config = dict(
    n_layer=8,
    activation='swiglu',
    rope_base=10000.0,
    qk_norm=False,
    parallel_block=False,
    init_std_qkv=0.021,
    beta1=0.93,
    lr_head=0.00464,
    decay_fraction=1.0,
    seq_len=1024,
    dataset='wikipedia_en',
)
Each number is 128 + 24 x the weight over its row's rms, rounded and kept within 0 to 255. Layers, rows and columns count from 0. The size above them is the row's rms in percent of the matrix's.

# layer 2 MLP gate, 1728x576, rms 0.131, rows 344-350, columns 192-255
size [100 102  98  96 100 101  94]
[[160 118 131 105 181 169 139  84 166  85 118 141  99 146 110 115 154 117 153 175 125 137 101 146 120 159  85 110  92 127 122 135  90 129 124  78 110 124 116 106 121 174 147 100 130 129 156 160  99 107 104 126 140 110  98 173 146  99 117  96 149 152 149 145]
 [ 99 106 140 135 171 158 112 152 168 125 146 130 134 148 147 118 161  90 123 125 107 113 133 115 128 121 124  93 143 149 149 134 125 129 121 119 153 113 134  71  93  83 154 102  77 106 165 153 106  97  85 168 123 145 134 130 122 125 140 140 165 141 130 104]
 [131 154 151 150 138 140 132 171 123  90 102 115 136 135 145 112  98 124 154 105 104 118 133 119 116 170 141 121  72  83 117 145 110 136 133 115 115 149  87 128 136 101 124 137 116  33 150 137 105 132 133 146 106 166 141  93  79 201 166 130 143 137 114 146]
 [144 145 117 124 141 165 133  83 121 107  84 126 151 115 143 138 150 118 131 149 140 125 108 132 135 115 104  97 140 145 140 159  88 106 156 136 151 167 101 143 127 114 118  94 139 172  73 123 127 159 129 113  93  82 112 129 147 110 138 143 129 151 122 146]
 [132 138 155 154 116  74 120 121 115 107  94 143 119 166 125 114 163 143 141 138 115 142 155 128 124 107 122 142  86 153 174 110 149 117 138 104 123 103 105 144 122 133 154 123 117 158 139 135  79 122 133  83 125 128 153 131 146 109 123 132  95 100 136 103]
 [130 150 170 105 153 148  72 117 126 135 158 110 147  79 144 163 155 117  99  91 129 165 186  84 149 166 130  96  89 115 102 116 122 140 190 111 128 126 120 180 186 132 116 112 157 109  63 144 200 102 184 130 141 145 112 143 147 143  99 133 109 145 100 122]
 [155  88 120 160 144 122 194 126 123 173 103  81 146 117 140 132 117 120  75 107 147 172 133  76 182 144  91 123 195 162 107  91  76 137  82 139 130 147 139 117 157 149 132 129 102 134 144 148 102 117 113 169 135  93 147 112 123 104 111 110 123 120 129 107]]
# layer 2 MLP up, 1728x576, rms 0.132, rows 344-350, columns 192-255
size [103 103  94 100 105  99  95]
[[120  66 144  94 182 144 180 126 102 119 133 149 105 144 110  97 131 150 112 131 102 136 112 132 116 140 135 113 136 141 165 143 137 153  85  98 106 140 123 128 130 163  96 127 151 135 130 144 110 138 161 166 158 112 155 135 114 125 115 107 137 130 151 155]
 [194 114 101 154  56 124 148 164  79 174 101 134 100 118 104 189 115 133 127 169 119  97 101 137 135 122 137 147 148 162 132 128  93 125  99 109 122 122 114 159 137 151 101 114 154 118  55 124 126 115 151 128 100  86 125 132  82 136 130  68 113 138 131 142]
 [148 112 147 114 145 126 160  88 122 119 187 164 142 125 148 141 139 150 140 107 115 115 146  82 118 151 123 130 188 166 170 118 142  85  93 110 144 138  77 125 153 110 118 108 132 129 114 144 147 100 163 138 118 148 110 134 122 141 128 168 188  99 110 169]
 [ 87 121 119 114 145 134 159 111  62 131 140  91 117 105 119 155 126 124  82 120  89 119 129 112 122 138 137 158 140 118 121 151 138 134 122 127 136 104 113 139 136 114 149 133 163 170 132 181 121 126 132 127 155 171 130 127 136 144 148 136 126 136 117 129]
 [ 55 103 118 147 128 140 101 124 126 129 161 123 108  82  79 124 165 139 143  85 117 127 112 137 151 126 159 128 105 122 141 145 149 132 159 109 184 118 147 138 139 125 142 111 117 135 108 124 154  78 145 121 127 131 101 163 152 141 152 149 105 114  78 115]
 [127 127 165 114 108 123 121 137 145 156 156 136  82 125 131 118 164 137 109 173 159 177 161 132 119 121 140 126 136 137 117 112 151 158 108 123 133 132 109 112 151 164 106 143 132 155 119 116 104  96  86 154 154 117 113 137 127 120 149 124 119 167 135 118]
 [106 139 139 129 143 151 161 142 142 105 140 147 110  94 124 104 137  96  88 163 157  86 132 146 153 140 175 145 134 114  93 102 133 134 152 121 136 150 155 157 138 137 122 167 150 118 135 120 166 109 152 137 190 147  95 121 120 136 166 125  99 148 148 108]]
# layer 2 MLP down (transposed), 1728x576, rms 0.139, rows 344-350, columns 192-255
size [ 97 106  97  97 103 100  97]
[[119 114 131 125 151 101 145 105 121 126 149 106  91 152 103 123 119  95 153 133 116  96 144 140 167 109 150 142  64 101 128 137 151 132  65 112 110 160 138 140  80 103 131 130 133 155  75 105 132 143 144 107 130 146 117 143 109 143  75 117 131 111 137 137]
 [139 137 167 107  89 121 180 168 151  99 144 124 106 157 139 119 134  78 137 106  90 134 127 124 147 145 105  88 166 120 159  85 141  91 127 122 120 115 106 140 155 134 171 128 130 139 143 133 108 106 145 153 107 102 153 159 120 115 154 102 170 103 132 148]
 [131 102 171 119 129  88 138 179 145  76 124 111 115 121  73 163 138 147 138  85 105 157 151 123 171 107 104 124 133 132 105 162 100 156  83 150 163 125  86 124 141 127 159 132 189 112 140 115  87 122 130 115 134 141 153 157 118  85 159 123 123 126 132 155]
 [157 130 117  99 151 130 137 142 127 114 146  95 135 117 118 140 163 130 127 120 136 129 118 154 171 135 103 155  90 155 104 133  86 151  88 144 145 134 152  97 149 164 109  97 110  94 120 129 128 134 173 149 151 156 149 135 144 103 106 134 141 163 155 136]
 [132 124 135 110 118 134 102 161 120 153 103 132 118 142 183 116 138 151 152 143 131 125 138 110 160 104 124 123 177 143 109 121 134 110 149  85 141 130 164 175 149  79 174 104 144 110 116 123 105 133 122 140 106 131 131 144 148 103 130 129 150 110 103 123]
 [114 136 141 127 113 150  98 118  86 149 127 119 151  91 162 109 172 168 131 123 122 162 196 124 111 117 138 139 152  77 111 148  96 142 137 138 148 150 121 124 159 151 111 149  85 166  69 116 165 152 142 130 186 125 128 137 142  86  92 138 136 108 121 113]
 [124 112 151 168 136 146 110  63 171 105 157 120 104 118 127 128 129 118  90 150 148 117 118 148 174 126  93 114 113 143 113 124 157 118 156  88 146 156 119 135 157  85 138 147 117 130 160 116 135 127 100 103 104 155 119 137 172 118 131  98 102 105 146 129]]